Weights of a small GPT-style language model, trained from scratch on English Wikipedia.
Size: 20 layers, width 96, 2 heads of 64, MLP 384 GELU, vocabulary 1045, 2.6M parameters.
Architecture: no position embeddings, biases, tied embeddings, ALiBi.
Training: a variant of Adam for these matrices, 7779 steps.
Each number is 128 + 24 x the weight over its row's rms, rounded and kept within 0 to 255. Layers, rows and columns count from 0. Numbers have three digits each. The size before them is the row's rms in percent of the matrix's.

# layer 12 attention query, 128x96, rms 0.0944, rows 77-127, columns 48-95
099:085159116123117095159149101145129113165109115147152118094138125128082112109148151149126142118167096166115113123100161131104106140132117164134124
121:104134141154079136122087153207143110130087157136085128143169164098101142132146092163151117178130127115164148156139119134116144134121100144134087
106:130113166125134117132154080116098121152139171112128116123138146137153137170138187124125111148180108129110107115096098107086137169105141120142115
113:126162108147126114131118115140064149125150099148156147148127141121100117106116174136077111112140139111138159097148139134117139139098137099138089
110:097155139106143121115123137154094113153144169127163169123146131109119114166126156117169133177166130109121144102063151095116157160094151154134107
104:139078126106182123110109060104148088155158123126106106150123141159133104172116139130112175115124102108127140138133086097153122143140132082137133
089:116170137136126152108111135089142155136120105109124114145183139119099064127097128109103134132141124119123139118158118101124094115141101125148096
108:143105177104119136142132102109106176109163162122111144124128155140152160137143116084139135127133133119116103184108117121118124160107169163111155
118:127133133149118102083117110118144138132145099157115101130139160173152141164150096105141124123137168105170142120128143110139064111191124125125151
114:125091082116112103127154125159133098118109151155096126167116123145166178103119129122116109116122116115137172099119136126149130145138123066120169
138:108118077143096123159110113146116132108140156136119159144157156078115076151091096118131146149132149123130154103118106143124125149152144103146118
122:102136123128091105138146151099139139091144156113116122114139119108154126130127151124124141142106135106151090104095122105136132172143185169082146
117:172147160123128166156157162127142100144136117105067141128108127135171167127170107150124115141112104118158088128140146138169090151174138126096166
092:115097122099136148102125139144135118141122171115110122170177117171114113148073120131079126107123100134140125141154130126141120113140132169123144
116:114127125136116119173130098133121139067123104170115131159095150129108157106118128096113061107121126130133145117147168128120170111125124142186133
110:126116120140111112100132105173114121136118112155097127144156155157104113146143103172109155135142131169129128141144129116132115130155120104150111
104:147108169104132117155132109130105130117120126129109089144156097160107091131133197134095120146136159177102102093137115111154114138112086116178169
101:089139143113098150134073108150121098156128156094102166161154151137155119157125128113116082160156106120125096172136116114101136156095121157155119
109:111064152156096124152132117126127154143120164152176130106142136120116123124112078126082127077114108137139155113142112166147129184137165146113094
107:130109123140109079161096125084106085160145155136132096144131122107154095115087170113081136110168082127145109137176154111161105145123142160111101
090:135090138100114131136171106150151101145136094155108139145105150124080101139129119167121144137108153130134170073159126162136116178166125129152122
128:090119092148168183066150131127126134098120114117152155131073173127144153155120110092155117161101108136136118123126141084110138093142121116150145
087:117161126103155129146186161127098125127135118094147143160135112101156147150126080144091121104105130107137136110117142165132124136132159154123147
118:110105143116172077086138124129153148144150138142151119125117100130134168122115113136120115075112108111151154131114170148107159137116178183134101
097:120116148162146129109134115124091135138139106126171140119085094136077075114140107108139109113138160155107115122134130180121114110124119111162127
113:099067083112119098118077132140117101132104132140132124134134114169116128109109136141099124112072099144150130115133115167159159167105144166143134
125:124109140124123162169116115114130137143131130135145162161088119113158132175075108145096115140126106083139104102106122120156126169150110138107166
112:134093135160147136110110133142161129142132146127129132098090086116158158130126167124152127113134101124114161111088100133068125159112147109111137
109:168160136123103117146164113107132117124114122137099093153078147107120126110141157106144148149128131130119094138149160121149107150132143100137109
125:118115082140154093156120141154098125109119174128115150106125133101120129119151137085180139098103129153110136136116152170170119138135122161134131
092:120122161125149146072129152146176144135116147117125098143176123151171154122162142110151110130168124097123158126120117119085086095134123115143116
121:115115091137124148127130104136154122121073169138118111172099113134136163139084183153115124154133111093112089105114154164142165136147158097149080
102:147131105096119120113104110149183117207137133117090100120158104152125120085122178133120182134160120111149141122110129145138087105147145087101116
099:159146107080141082097132108136135137113113122113125105139098106150117122119134187129175183130143142089118130134110159134116147086112147114159102
103:071150103155147125106130131127096109127147131107178140100194149134086078121158092157114125114088132119149103172142101124098137113111150175139125
106:136139177167184104153115143129134179155158113117149144135127146125139150125129107137138088092140089098130093152129130141112104108141138142117130
088:121135077079137130080114142113152095120088149147174126107183101142140108115084124135108159139105106152119174126071096122126162118090131102107127
122:120088135093092135131134126135144160124123129119152112093124111178106128132132142153123137120098158149126153090145133138129117175134135152143122
107:151122137171102128118149141113129140131123143147185138132131163117139164112131139130145087150140137092145099111095141171097119108130111083129098
109:105163117129125095116137096145135150135148074144103144095104101143130147100174120134111130094086135116171099117132144157129119148156191170098118
105:121094157132195129107167129084161135131150159143174118126105100104153084106132159095162138142143101097119121065093090104123114142145125084139155
116:133116151128144138135091118163162135119121133144051119112115128107086147135138151131180161138162129160082144120095160111080116148155142156138110
106:122124131114122116129057124137128119123092067125126086130120108141139100141123118124142138158114133108141064124126144134162106129143089166155129
092:122099064109140132125122148134101096131091137157143132090167114118112158141078139120147148166111091155147109127069128124122167142123122142116132
092:115142105117166152103135157139119118117145150090090141170159129123113148148116110160105090132138140157125189135157175095116131117114134168148126
100:112142142138123153109150117113136143122125129108151114130135098137156124132126141100100142110138146128112179088107113094104105135136146085105119
121:113117155145118126170127165121105082119100155127099097123138101105127102137135139080135106167161122157111065115137132115148105148141104146144141
106:137113159119135140164122204112133101119146086108142136156096118135130102114099066141123134131113109115125125166161072144123147095113120112128109
095:118118141096168115106150178142109111140119133096132087124191092145118112107151154113160164137141137149096157120112104150128105113123105104151129
097:170173117151126100129113143118085135133106135130143092136148127134121127133095101125095100132102119154124074178157161136132172103104176142130119
117:138159179113145106139139109102155191109141107134167100136114125122117150130150073142124097100135135082136093108137158156071148104141152143114151
# layer 12 attention key, 128x96, rms 0.0958, rows 77-127, columns 48-95
099:116187120084063125104138114082108105120139130162131129135147106111098175093107115132149151123147109161142122133119130146138123140103134137131152
118:117104146112116056121140139152155096130088138104103098135136142112120133137194145132131132144148153118191142149123169123161150103114125121161099
105:108101140138132095123100137124099117156124129121111135137126136120134146147127142070148136125151153120107132127143080135153121129111212151094118
115:129136112177111127154127110132080108153134092156130121117150076086132126128115141138120127086115125145129135115125116153136129159080143099150098
107:128127147103158108127141137137107110134145135084108121147113130112103155141150137140130150139117164124116140131134148127125129135101220169139103
107:127116107109187127135098119129116169143107130151131108157148165108150103184125115089110151123155106135072090102144133140121110157145131116090123
093:139139103154067153155112138125137119152089134151140121116185149118140082109129129090152120129149100131108109100121189149122130157133100104135103
107:127098153125154107155137118125116138104155131094144168123106139148122154146120139090125129155117147101146123124150179092134120125149193150114132
112:093133105155134137149162090104125117084154108200106125146177172180129113152092134120147132114139123127144097141125154100112138114170105140111135
112:143128135154135167167118096138108121097124117183117117126137139175176181169161127141115145134134183121129135132139085144132107123131075093110138
132:123099122172151115152115069121117118134129140134130134159169157119129081112147120150129139179098098113101114131097156132117127127185139123165128
117:134119129099098150130130130156143118092124136074127163124146163120141102123137094126131137147116097096113116135140125109140137146139156160145141
118:115136124072109120122128125138142147124170145130138133115106164129172150159088123121132118139131171127130121125127138114154124112150079142080150
097:147091162067111188167120148108150118128092157128149102139162147163143136127157138124138146181120094105157146155153180125116097155151132116125140
118:130100100122105152136133110130121124096147132142137119134122101186144196135122148089107109088105127138150157130135155116116127104117130121154097
108:113121137107132139114125075096136122122171128148113125160127128088106142142101136176141138127168085161151142152116137147116124122140125105127155
109:132102108111094151123132114115101162142101160098137173148150112099117088141084135139102151137163141131139150116152026091130146139143158121148133
099:142121174099107098122118119130150118136138164106129095103129153158152159152124159124139138145161118116161157133134172113156129130141167135110099
107:138090153170104125140149139110153126127083122106136164159117086160106145077140152128149111124106072141152123170144117154132111136115115139136155
112:170142156103066126160116127128073165146064122166108126119126173127145154123112133100139118101147064147099103104105113111140108174118137153142133
097:104103091096129108132124087127192134114139146111138152154156117122108100135126133121085148148120131133116115140143122127118138137105102133138143
125:134120076163191157112115147136159124076185130117115104141060138131150118152137148086134111121133160120116152147118153142100125104119127119083103
095:132113151119119191144144159112093112097163125133151121135158104152152160105133115180144133157126123119116148125148185155121122113112089137117173
105:144109136089159157120152159136174111109137128122094108154108118153132189097132139127130124080113068128133132142147159144121114135084170134124122
102:110126122177147125116170150090095126132152129149132141143093105140111104071077139119130112078131124152154162142123094142105146113115147092148140
110:167096126052127144140094077156123147114107160117144123133124116157134119123142140157120155116106064124131121152144114112141099163155155101146118
116:136119117136152128169111141141134129111107145108150111136145106159161163180148117121092146156127147107108111092141110095153147132129071137094133
112:125121123194150109124097147131159129151090112150112131112099092122135128116125100149128109139133150131116101136113060128150126125116148117126124
111:127157091108086109109119102147113131120124138134121128127096190078132118125113113077091124089149139128090112105112145141129145156110119122113120
118:131132168150152084130153140110085117093101116165140131147121138152129116083108132137148139146116134129149133142138130073138094119157144134142141
098:126090129173120155139134132118177135133098150181096116121152159163128129132148156133174133141143137108148125144126152148116103099141151119139106
112:146084127116152166132092122134113112124064152112138072167087156107129151153163129132115153130136117117126139134135150147123092147139126122117155
104:131166133101113118149103092116134142162112143173128133132132139115107106126103104141130182154134141121134103131114137142130133169170116108130136
101:114124141115188122112132119125119155114098138104111120141123152090101106116137099131089164117131098098113120114113146120117140156127166117183090
103:101131155100111130091161132093106101134158116134150153109167126124124102094138126164184115128118055134180162155145165152129111134147154136147153
100:150125126157167108118118114103146148150161126157102148142115123129163164115093164155175099107164068117132120096118142112124119115131124140148160
093:138151135103126187136133130173163124136112150098126085120124121119113115109178109184143158146121123111113130116128095182123141154131139116142134
118:113100135147130134130159120091163121119096120043125177145157075162097062115122130123099111133126135126148128167143092088138132145137122142125152
109:079109115193154096138131112133101105129087113175107123135094148124129163098167179148150112105123135124172123116123096159120132104116114117119124
110:121163103104110112127132100119175121106204115128137133119131095132131144114057117154142135071106080133157120149137147131148154138128135118139140
106:124114079161148146144138144140154165116129155175129155155111155118126125148125135101150149121126121115101120099134061147114108134132177114141120
115:136123106091119114115110109104189145111107137133141125142117102076074161146098103136129152171154124160120112136114184105115105131144164132157132
103:146136104107105107138111112120114161087066157131130080123172130152123103157117126158117149084149098133108106094113142086138166125166116099140096
098:145167130093131158151095145151087116119074128130147082133103099125111191148166123147153135155095171157111147125122107142133139115142142116121120
095:132103171130135200143141157117110110116152101123119113138135119139147144124132131141153105150159130136142166130138189121126090121115110151113147
108:127122107184079207143122146118125103126141130146131134110152111144133140145114096116139108122138173150072127150132134192118117126104111109097134
123:145122147100049145111120169112093136099064150149153123130127178137112154133124135116148119132145144150134147137137096095132120118131140130144136
106:174098127100134127111123156151122163150163161103114116127102138121137112117186131114104105121112106123101125128104137149109151126103093116150117
105:148124150125110157132133138109071127138100142155142136126148135126102113097152120143159138157134171143121137128130111150119115134137140113154134
098:159163156121119149108115139144091116162128101100117096134100153107133144087125134139153082086126099132125149136118148131129119142147144134125160
112:110109102112144140145156114100174132127128119126136143118162117165107170125131140135146130097115059103122115107129173138109135102124124129156143
# layer 12 attention value, 128x96, rms 0.123, rows 64-127, columns 48-95
109:147150132154130100175155094159155101117127179102150124148122126095119161134138128122142126090128127129160126127129138099099138153104111114075105
116:178137177132122129128153147121120117115150158152096087145121095161129124101147108146121139121135111104095080164121106155107135112135177105117167
112:088136130112111123134118115167125095100105158132097147173149105158131092147116115129149095124166123163136119148132173141097137187156116152167128
114:151119134110143104127127129079122153124131130138170124131147139072164144101141094084102125137138114138109143143177141140157142099122106148126167
126:167126110125119090133122148112124143150130206167136115146120126152103137088104142154137132144127136127113127135103113131153146117123099118033114
132:099150110139111138121156143153134157124131109141078108117124152123124122059101127154113098130139147130163116088187109124140127127165133107152086
133:078122117130132121166166147147081195111140152125108139107130126124155137146158075152116106135116126172119120123124145145130123143112177129084089
121:149116159135116160116099135083131093141110141141173112107137103154094120128095171157132116148132121103128120105098118150128129110124150153108111
126:160157143149135147086114135077123131103092156112118142106113152138127150141169110149127128126133157147128150111118145122154135152113154119118140
127:143100074095122109110179129125102114150114107144097129136112088164131125144161175124133163158142130182130128133088133129119123158138133124081110
116:154182087149110095129166117100124163140125123110101119105132131159083124140115187125114115142132125158161140104127161096153120152136088099101162
141:135128141134143110139107137092135184121111149135110142091141114111105159125171157090112084123143133131106146134151142112107117075125130102132140
116:125135120121126127111091143098107121135141123130168181133101132129133164128124161098130172148124115093145126151169119135144120100147126110115131
122:114127102153155150202150088139135139144127113133146099132113103126118119126141141101133138124153066109128108114167145112136115110113116122100108
122:137073108117117133056147112095111140151133125140122094140133174133105114179120144137131097121122120122105115155130148150148105145117109151114179
126:065113092127127124139103153100134183108142163129145142108126099160127123149138099168131172097140127124128128132101140157181153140095095187140149
127:094125116108167124161107130133125081106115082134182107092106157145146125168119176122137099110124105150088152108091134120144114151098135136152133
132:099141131117156134099089139157155138092129097155162149097117132124165120058151147157132149142136131100110102095155155109120129181197147125127107
117:142139109158142125135096123127166115151132139114169148139126146147122147133139097132120166068093136111170156147064124103102126155155181146095103
119:122124169167132102157099141146141126122104113121107131107111092110122164134117109098161167136095141136108123065123131136131124143159070120145172
125:136085133155113129136118119136134169176148093110132145123124122106115143139108103127116111151113104123147099134198119115103133162128130161092108
127:123095100157125125148156144131128160131132102112134108098143162133060120082150138164088148116114158153158101120097141152163131126127130131118145
131:125100186138137147113132125110177117143139129125153172168115164147134121097095117141118104125086151140101114119063116139208130103129138103150074
121:120079151122137145150128142169112135113113123127154109146117131123085101118086156124134111108114129065115128158104120152140137145153164174075138
120:128085093098123130110128106138135144153118149132100163141148101069175115100107168118102108144129166093138147172105126135137148104155100115152149
120:106162135098144141133160130118092107157103104129183097135135085152132117130160081099129091157130137122157144086084120119111107124064115123163143
131:081145175134116150138099130125128215139136138123103117155137176156112119124127168139138077135121149158111131162112134139121133141166142106140128
126:149117111136104157105126118127149123141133124141148124148122161123106161134145154146104120109140117181133071134183121124063143156129151124145103
125:168137114145147134083077134062157105103119084146084116120131134155116118170132109130133148110132132160110120143174119142200117090110150136143114
145:085140155103122129156121145119133060094152139108115142137128154099116127129124180079126113119121119151074123131157100130185122124097137081117190
134:080149180100134172149111132103146112138105108135141136141112123127126132098165092137132106127126126107093140160096104113160110088147135098087096
128:157141137168136155134143118090123134136125150109108151116109151176091134124166076126141132167144123158063086169112123140118107154116129134139123
127:120126125111115113111110146163133081086104164123170158136149110109123120126116148125141076097156109167123106135154133131108152097132103133131083
130:119135091116135137163179142153114164128146142108163113103125103150089141133155174125127185118159104138109124098122117150140137095125170139136142
124:140132165111134125172132124127127140146060122144073151142132117096130130163102155120141136109104134115151144100120143153143113071123116135103101
123:106109119139130103102121109108147198136117090109116148119155153134086128167112146133136180119115158164092139103133122134140127099117115125118135
137:152117099153143145097178118130137172124148156114183067116130134092104136092090134122115088166125132098147135080170134112145137089138144106122140
125:130076088121126128138144115094136109121141097121128141183145144089161091132142127121131125135118140147129093115129144130176143103062080139165164
118:160121143158147133083114106111133138134115163107171062190132109147115142127171083099143102108147110178113115122131111122146122126112171162127127
132:129093145142119117155137161111149105126117121131115123122120138114108112137116124121116086118106172209163145055074130120117129157134157109133140
135:086127140136134124115131132207111171144127153133157115102121146122137136141130111147123156135100129123085145151170148123122117138083108101140205
127:143102145146119095108129136139144107106162174136119142150147132137125129117118085156121120123119124099132140114129128084100130135110131106162121
117:155113116112137084109108129123108115158133113103180115141127140131164138139139125168125160115090163163144121187159122104085105100115130072135154
126:136098110123124131149165139157153149177158152116096087122119103124146131117104170141119127125157138126128094127097122127193118107112149142108150
121:122120163108141093121104131097094159080135102127117085099129175118086137164167106131151102108147152111141159131140133137090112147165124154086145
122:139119104132146150129155110126120140122089086159093113116134119152126138095158092114130082180129108114117081205144126127156119150083134109115184
126:102103114144127120076074135199109138117162117150118090138135116149114114150109113167131118160104102125082133093177119133129120106162115131111117
123:162080151126133094121144151091142068140124124169138112148096101120156115112082086112120135161158142126178121058141138129176111161137139110112092
133:177118097122156121124161143192143168136102088126144124144110153142120106084126157149113128118155155124063172193107131111115135127130115132097095
110:103147147122133126120121154070109118108112139139093115123107121144134113134151144136125114128109110116148136090114109174103125128194157149148114
137:070133137102138113110129147125122152098106119126166101130144125163108114066084143103141081139124156145131059126106121128125150107135115125096099
128:123157142106113127121146134114116075141134113100165118163115102137127116108157161135130169141166105120111070115206115120071111111147140103106105
128:127132151162126145154067132209115112151140130130141100128135139136121151128102122117128077179109092115140092095072132129104127089117110132122119
121:122126101131134169156117117106131083162124120122129136116096183083123108164145136140116169097127127163145153195176125143161128142170099170136057
126:110111179130129102155191141149129155136113096116158102142118163110143132158075072127134123120181148125118115171171137133119124121115104118169110
132:141129125119135118125106119127126140126131142133144119104155164112137126094119162134100122162124142129131083154125134117185129117107143122155083
142:125096100134141126156099158179121068144085159119121160087129109140074147097092084125140120112143099108127145171138132144196133134117142136104168
123:103167133154136119150130139092097130128087135127166100110129132144107124138136132103118125117104097131094176113148132147125133139181147144119149
112:116110111125139141105093131124158108156110096146153157109123118111176147133120173127116081120122131119170094135139156129121108107171148122151175
129:112114202108126111100168129087108157126148142126169121141111109138166128131143194120124153141119109163080094130106147153144124103164122091136151
123:143128134121116139091153126149116063106119127129101152124133144089112129136155152132113128138096122133145122092094116153108142124140135181086065
124:129115132159139147157142137159147084172124141148115135082123152151141116126112186122115150140130107142107147130115132124131119192118124159165167
121:094068106091129117100155108147113119138132128136117162127134113141106146142128129128107104136096098124133132115165139132152117104106143106080084
121:148156134134148126128132116169114075089151140117108061120133087148140102155140193153114122121121129171135075150167124137130130117102167144121130
# layer 12 attention output (transposed), 128x96, rms 0.144, rows 64-127, columns 48-95
119:130128109102132159171154078151113139134091103065150134130153130124125143151132117185147146124104144129142123095117126117122134149121075127076091
121:157117189138144133100121083110132092137145154181090144110124103126117107115085098139136110173181132109111113145109085150142146128160130137110140
119:116139084081151134131136080174121145123115161190099132161153107137124082121153115145107113072167121136132148130126176166090130154110118151128115
124:085138182118117121092090105109158147130129160159194124136131120119160144123142173093109135098138125143110131121154161125169119121117132136107173
118:139118147150133101100146134105100132133125106124115124145157176154100164072137124103104127159105142126118076108123160103162151141146114101040105
132:130141112155112157122141127164124142133149123138111127110110138146126107138117130107114159119141168134182108127171124113148121123120161120109090
132:137170134127152140132161138140117187107159161107109132121118136136121102134147139137093110109121106154139128133137132126103121109147113097098091
124:138139134165107147092142130101121088127140080134124114119139148113083135094120109127090085148130102112138119137127122163138140101146139076142133
129:132161114111113102131136136085146117106105077145126143111178148133104156144151125157080111146108132143118119134123091101150120151116161124111146
122:136130091111128110159155175094128135152091107125136119210091102152096133120180147080109106102118129132139109146157139158105141151157125107133135
108:137081069140141118147138129069113174159096104077129142125165104149144157120101147104156146180143114138138152103126113119110074161144122159139117
149:112139154162117164131089164085151148156126155070128143092141095123159158101111157114147136136114153109108174117134141126105152117147108092129102
119:125143122147147120132112165109133117148129125139153148147105115128124160124176137108177154128107147117116118128134152087145153098136114112120118
132:124129060134113122168125117148119113121124098106123118097122105145135145121101108143122147168206088139143149112156123103130132091148070120158138
133:135091130136117126072159161123135169090095142084133091156145156132108123161121139140123133123157097114108129151136138117152151121123139150111179
127:090104115140146100146131176092106160066137136148087109113162119121150146104131138180101150078145134116129096131100143093121159152105105163158137
128:111169117108135117146121183116124093136135107117134108122102196130134134121096160150125125128111099135146174150153129150129129150078084093157142
129:117158128139204144125085130137109098127153132149143146128098168129144119123136136108056158130123164116141094126186095141096110162152088158116160
118:129148137110188128167137147157140139109124111089121142124114134145137148110130116172152121128090142141104147133090132058102116157129107163118087
123:116104138136104128153106156109138090122130130146131119124121151128136145133104100099133157107084146125134148061085090128147146165148162113130157
139:115125151151090123112152113145121144162117075103130129082116103135137135170101115113170148096156121102182127118113144092113111119156131100126145
134:137101118145127179151141126129156149107129139080140129122110128109090102118145157117132149116160142094188086138101116097136118148147094141129149
133:084132180122179123113152093125126101143152140122101137149081138105122119130132110117171140137111122119089106142094123137199123111149088133167092
122:131121162125155122151136150184121142089116131164136157110088180115085125131084179157137103099151093083094144168086120128122145153154152114137116
127:109084139106114072143166113149115171133132145126132137109156087070167143100123158105112121142129154136088117136111128148125127093154159141163138
128:123120108166149105135118158084170098125113170109166109132104083131156105148138112134112083149139088133095145115150134117106166130126159159176156
128:107128123149130136127125090137118181138143149150096109121128179140106091101180122133091129129100133156129142151114082126124151099143123124133133
130:102144169089081138118143102120121126111112072143129110143130125122145094139134158110142139114156127125129155113172088090109146152118140132125095
128:147149118116132151094107135092159116146136132159098140099148100120097110144131097085182133122130139101138128137143116096209121135088147117123122
142:123118166121104146141121146141121110125135153105108164122149145106156107153125168157167131132101099127073147123142089139178166139112149120085142
134:101137153145142131141104154093113091111118120124108121125123135102155121127139117159103084136129096139098137170121065135131157104198150144122138
122:121127084138120161123159133128114101154115151100074128155125162133112121132139114153138094135163131120141132098128084130162155130108147134078142
134:123128188104115153122126125098118104109146120146124147147151144104147128119118129125147144092150091166131101117162135163095090164129085144093113
130:123114102148116151165133123104126096098159149156156119151096105127095141100114168145114115118187129136122121158162126106107158105110097140176116
128:145136110106073136124133103112146148102117127141151150118100118120103096096130154111138119126110092160098153116087126123140112087153172145112106
131:110060084119094152123148145099086133142114138137104085160132135113099144138139126104136153133099134132148148137127142086112085143118140103117151
132:138088112148182122102126114156108143114142133144167119094141132091126156135087121123110144190140120134145116100189109133143118090125102132140156
123:109113101119102119128134098141161163094142130147152119163112128097138108158168126107150149126155116103134101092105152123163091098094126126164188
132:117162113141119160071114110145161108124103120120123096154110135136131148143160137143128113132153106107119166137153159062149171145114111133107127
127:134095169142126174155133138100137114140150140118133116106091104098133092122117107153155134129080130093152134094098155134121123166135114086140112
134:178133142151134135091110131154115130146116178086133095136144145159128113120119140173108145117081130096122126171140181112139143131135122125157149
129:147133152122131132122108140147133158090135129162136139169158104148168145157116101142112106131139168095121124126086158143102084130123125112151082
123:171147149112150094116152137121111135125128169156157112126133156121171132151164119109129107152099160110155151132099088099106079102134098121110142
132:122105116176111128117182144157106137135147117087111100162111111101137175111066158141118126139179151150160109144119118086140161089109160135122126
125:110124113119129135142096158095153157113120150147161121093173156147123147184119124146107113082122159105168144138113124118080173129111131104047174
119:160123095125158125142106130132151171150097097138077115133127108144137082118147108084128100134166124125142133147155099155159178137140156112146189
129:161118136142134123104097185156119161093159160149129125112193113142134115133112122054122140132123117095126109121139099114128159134151139136126115
130:127126143106153123108160172144126090123134132130178142134102075146137146149135084095091129133128135113124098088143152151202161170147133101114093
132:141147137125119119165153144144124170153102157124133152123124169123106154084104166112130125143164153074083108165125103133117105155140095169114119
115:103131139132123166120138182090143094091152153199134155099092138132148096131151162143113120116138127146136125120114112120094144124142156155115128
138:088119123124169112109118139099137130144103133149080110127119137104130123130126138078118163130134117087153128122138140118082142130142136107088125
125:135136087120136177122140132113104092145118156140142143158139091108142126154170132120120112156175114085118129112182073125086121117179121148094118
123:144123150150121144100106130189161105133151118104152129125134171125109136101084129084144142145134084162193140108076090115120159103120144119147109
124:121183127099085136158182152098107119135130114120128118084150147099145119117148149167154129086119121102111130117141134116165163112152102134135094
139:117121140084115144145169148144114162136125160135140096119153096139143146145130091140115148096144130130141112145138115166159138162127117148132110
147:124157152137130136128180144106131135146152119122155127154150156107151150125119162053069101149137136133123120148139119122164132138130124088151080
133:182145132127118139111104144159114105108114095120093151116133132108090106075120143144171097073174137125143121143111155116153132125143133131102146
122:132164130119105121151121155087167155114124136168137139070156130147114131101141127133098112142125072128083163126135123109134103159176146133132163
119:122138129114157140113111148167130148130144097095134123116096100110176105099128148110135161119119137175169142125148110103129144085137147157132164
123:078152149112114094085129122121143124154123151108140122147110108127118142148174181116093170159103096121118121148113110172168106121176100139138153
135:120142154118134168129163148103124112148147111154119165152122138093114114119118184100181126107099101144122121104130148127077159128126127138084125
127:161141131157102147130159152144100123171161120088099112145110156143131116055109145174120136121117133136106141102151102179137124134115140133168163
123:115115148112133092111166172138127148084107139127126163142123088132145137174101155094158120099169091141105158142136144106097139107151109118128116
120:174159114115148126137134096118139116144147133161103148110179095096141125145091156126158128154163121095166125136140087145090130133115114116153117
# layer 12 MLP up, 384x96, rms 0.126, rows 0-25, columns 48-95
103:170141157112104132147174105096142083134138081122099128111101145126140155142166100159120141110129102150179110149124112103124132141135119106101160
102:119098090118085081134100123147151153076118142145102158113140158131101127128118140173158144119102119137128115107150118122194132156155097155134161
107:116118150124116135115141124118140136125167113124068154146147103122112116085131125182120137161087146101144135155154126128146126134176123136150089
112:149116128151120103119079107160126098115183155116087137140101093134127126163135149122145143172123098146158159095108145141166124147140093144099159
094:184080126092084106104166143090134130147185115134108125143085144120146131103134182137118136105100134150143143148136131127149129124133100137089198
130:188104156120126130116138152165153099135147128171110078102109112133121145129130141129139137112126131136136105149111097153154130144168111141105145
103:118142117151139074135156108114185168109140117142139103115108159102119137130167108181138145161124092123127131114141086146106118139140122107133114
101:121131100149121135171138082082131165113133159155135125109133171136112136127125129149090130115117200132115120137182112140127165111119189132099132
096:121127144136129164118094112117113131148146164157150111062129117079135118103098086114143103108118114110131105160132136145137160147075131152122112
086:108088166099154081125116146132141130113127130113141134083128111142091095096151160149129148102164119151138086172165138126109163164143129141123150
119:132090130141139084137119118142177140129093144170105114127119087125138122089165152139155121136091150121175122162144108095118164132125132119126133
099:158135153143129074122110128165122120120095166114137093097102161086112117105160139145129091111129169162162157137134125113132145131111107142084120
093:129144144149126159160104086108097121128164166130139100114118120107101085169161126139138130140139138104140124144129096191097116146057146108118143
109:126152153136097093129112110068130181110149117127124159134096084115123103110121103115146147187163140093146120123155129119136154135091115145074164
099:176159136101100143108132112100118142148126135102118127113099125087150095150111172117117162136108151135141127138126106119133158133113144118148176
104:120121105159117113217099142147123097092094143189076143155118141139133142127121143106109156128137151156147154118099103144172164125120107100124125
092:149127123093111071143130115089200145127132106122148112119093160084159164117140131121127130123117129129162129088098154120138156094122109151129100
105:146131093138114156120106128105138140092156146133116127160115123134107112133132132132127182133098177162113154113151123141097168108135169092065063
109:128198128122120138124105080082113173119152115135127083110094134091141176132134115141098118152099153125118152124123157106134148139092124127144116
100:142095146137088130142156147168148152106120107189119106120133095138077135122143168129111144166098150123112114100162112113159112116127125115102083
096:126119144103109129161124136137090128091091098146125153117081150146074145104152140148114135151137155133106097081099134109141152158131139123090141
110:122142136141092141127135159107121152078145131141128159100135096118142135126130101133200146152112097119095065107099118112111148135114147127139137
085:106085095155141142099097127123112158161146122151091114094098157098101123166166111084128151126131154182129152128111130164165140123139098149092121
113:127137137112111128133094078163137150134081171149118159131136166086094126114150107112138125076142137146142097105145096099100172155136158088141132
104:129109098189101117145180129118150123117138076119107159135114088082121089119136138143108153126134126172176127179190122115118135125128139117113133
107:116130109086115083150135145142139128100154151138146103129090168176109155123138086167158130115077136116145111116167097138174128163136175108131134
# layer 12 MLP down (transposed), 384x96, rms 0.13, rows 0-25, columns 48-95
103:159094156105095160121152123169184128120153072080119136159167145127133145114125145142105121083137156127089114120118150146091140132145124131148125
103:130108139124122101118148097125105130156152095155156116071147127117098139082099146116145115143122179099159133125132111156151116149125096136112149
113:153128117132153110133085135090184114138115062103124135096126078108145114132178114091146157131148132129122121153113108112155092109148115133125103
115:132138143130120152095097177144068132100145148155125110110122140120123095108160168115129128138102145138143118139115108159104084160160117095173104
102:133136113155145091120126143160148130154098084104124158161132122143096129130108143109126117113106138127114097135089099121126119108107087138152158
113:141093147119100167112120151139124121143149155117137095096131146127132094156116117111100109149121109117121115146121088158112136097128127163131132
108:118127174165072179136155105117096146145111129112116139159120112111142154109135118160113135113111091123101117111129172114138085158142067140126167
094:126129149113121118115131113162167099140114137125088115132163120098117138119180132146145115131105109147163096146109113111145114167109083153121136
079:096137145120161101155108141137093106132103122152122105150148142146109145096132154089094153123132147138164161109156106106135111124131168133149127
082:160131088125137107133120107132135127063150152096129125128090116144125131157127146127112113139156141107130156164164134126114159119124163102077095
130:087102088164132127145115122087153124137140117101114139138115159147121104142189128181093115126144125100127133089145144136119147174097121179171155
104:119087149138071134148158115128143095123124116115138120119117133145147164091114163086153104168141124105108092109121119148187124135188117173140130
087:153158140065131140094134161145103141156119128089123120098113143163139183111112136157111123122099088155161145141147169088132114113121115140114154
112:138159135136117162148122119191116158121142131113103129128097139137145113139131115150167142094152156134137148110146143088083134157063133129151136
106:100120113154118151180137141141146131174157102138115124077157093123107163090086118137077136133117123150142148131137157106074147120126103110117090
100:100147140110109137136149102085145167144162135114132149122127131165143114127160149115110158103107131120117114117096173120112119123128108162100173
096:165095131107109123112160131095149162126164146111145128122128121149155100135140108082167122147124112127096123156141142094141141132166129120164123
114:135133109109154120133125154126130129115112098092148100128093151132136131171107110146129082169188131113202117123113125149108113150127122116147115
111:152161162113097107110126088187077147125124077117145144103121162114124144123116135159109091123117151124110106163117106135124111126165146095139155
099:116115151115134161101180123120130149118106138138116103130139128140192145107128140151133161191126115139122151094144163127136119092095100123130141
090:132098106136072172168104113121100141166116125111158138124130097152147143104116133133122084140155145118094116168103147101076151123142107125171123
094:082097098117152134101095145166105113179141172114118157107157134099149144142149127150192132102142124135103135125104116116086114098125099167125137
081:116116109082149141158149139139157085078067094143145133149134117182128167119149134132146137112139097122145144106099126110125125138164126107123102
118:105117135089120152146124136094145094147148128154169168144128136161123104154080119142104147170109123144131115088121094131159142105079097112114130
105:155133163092135108097146127147116093128117130173153116140156135145079101133141102149160152113132148137092151173105094139123098173143148150129130
119:134127096180139087139146133156141151109141093117107131125104143138092122174122157147101102094154114151138108108174146122110147110143084091123170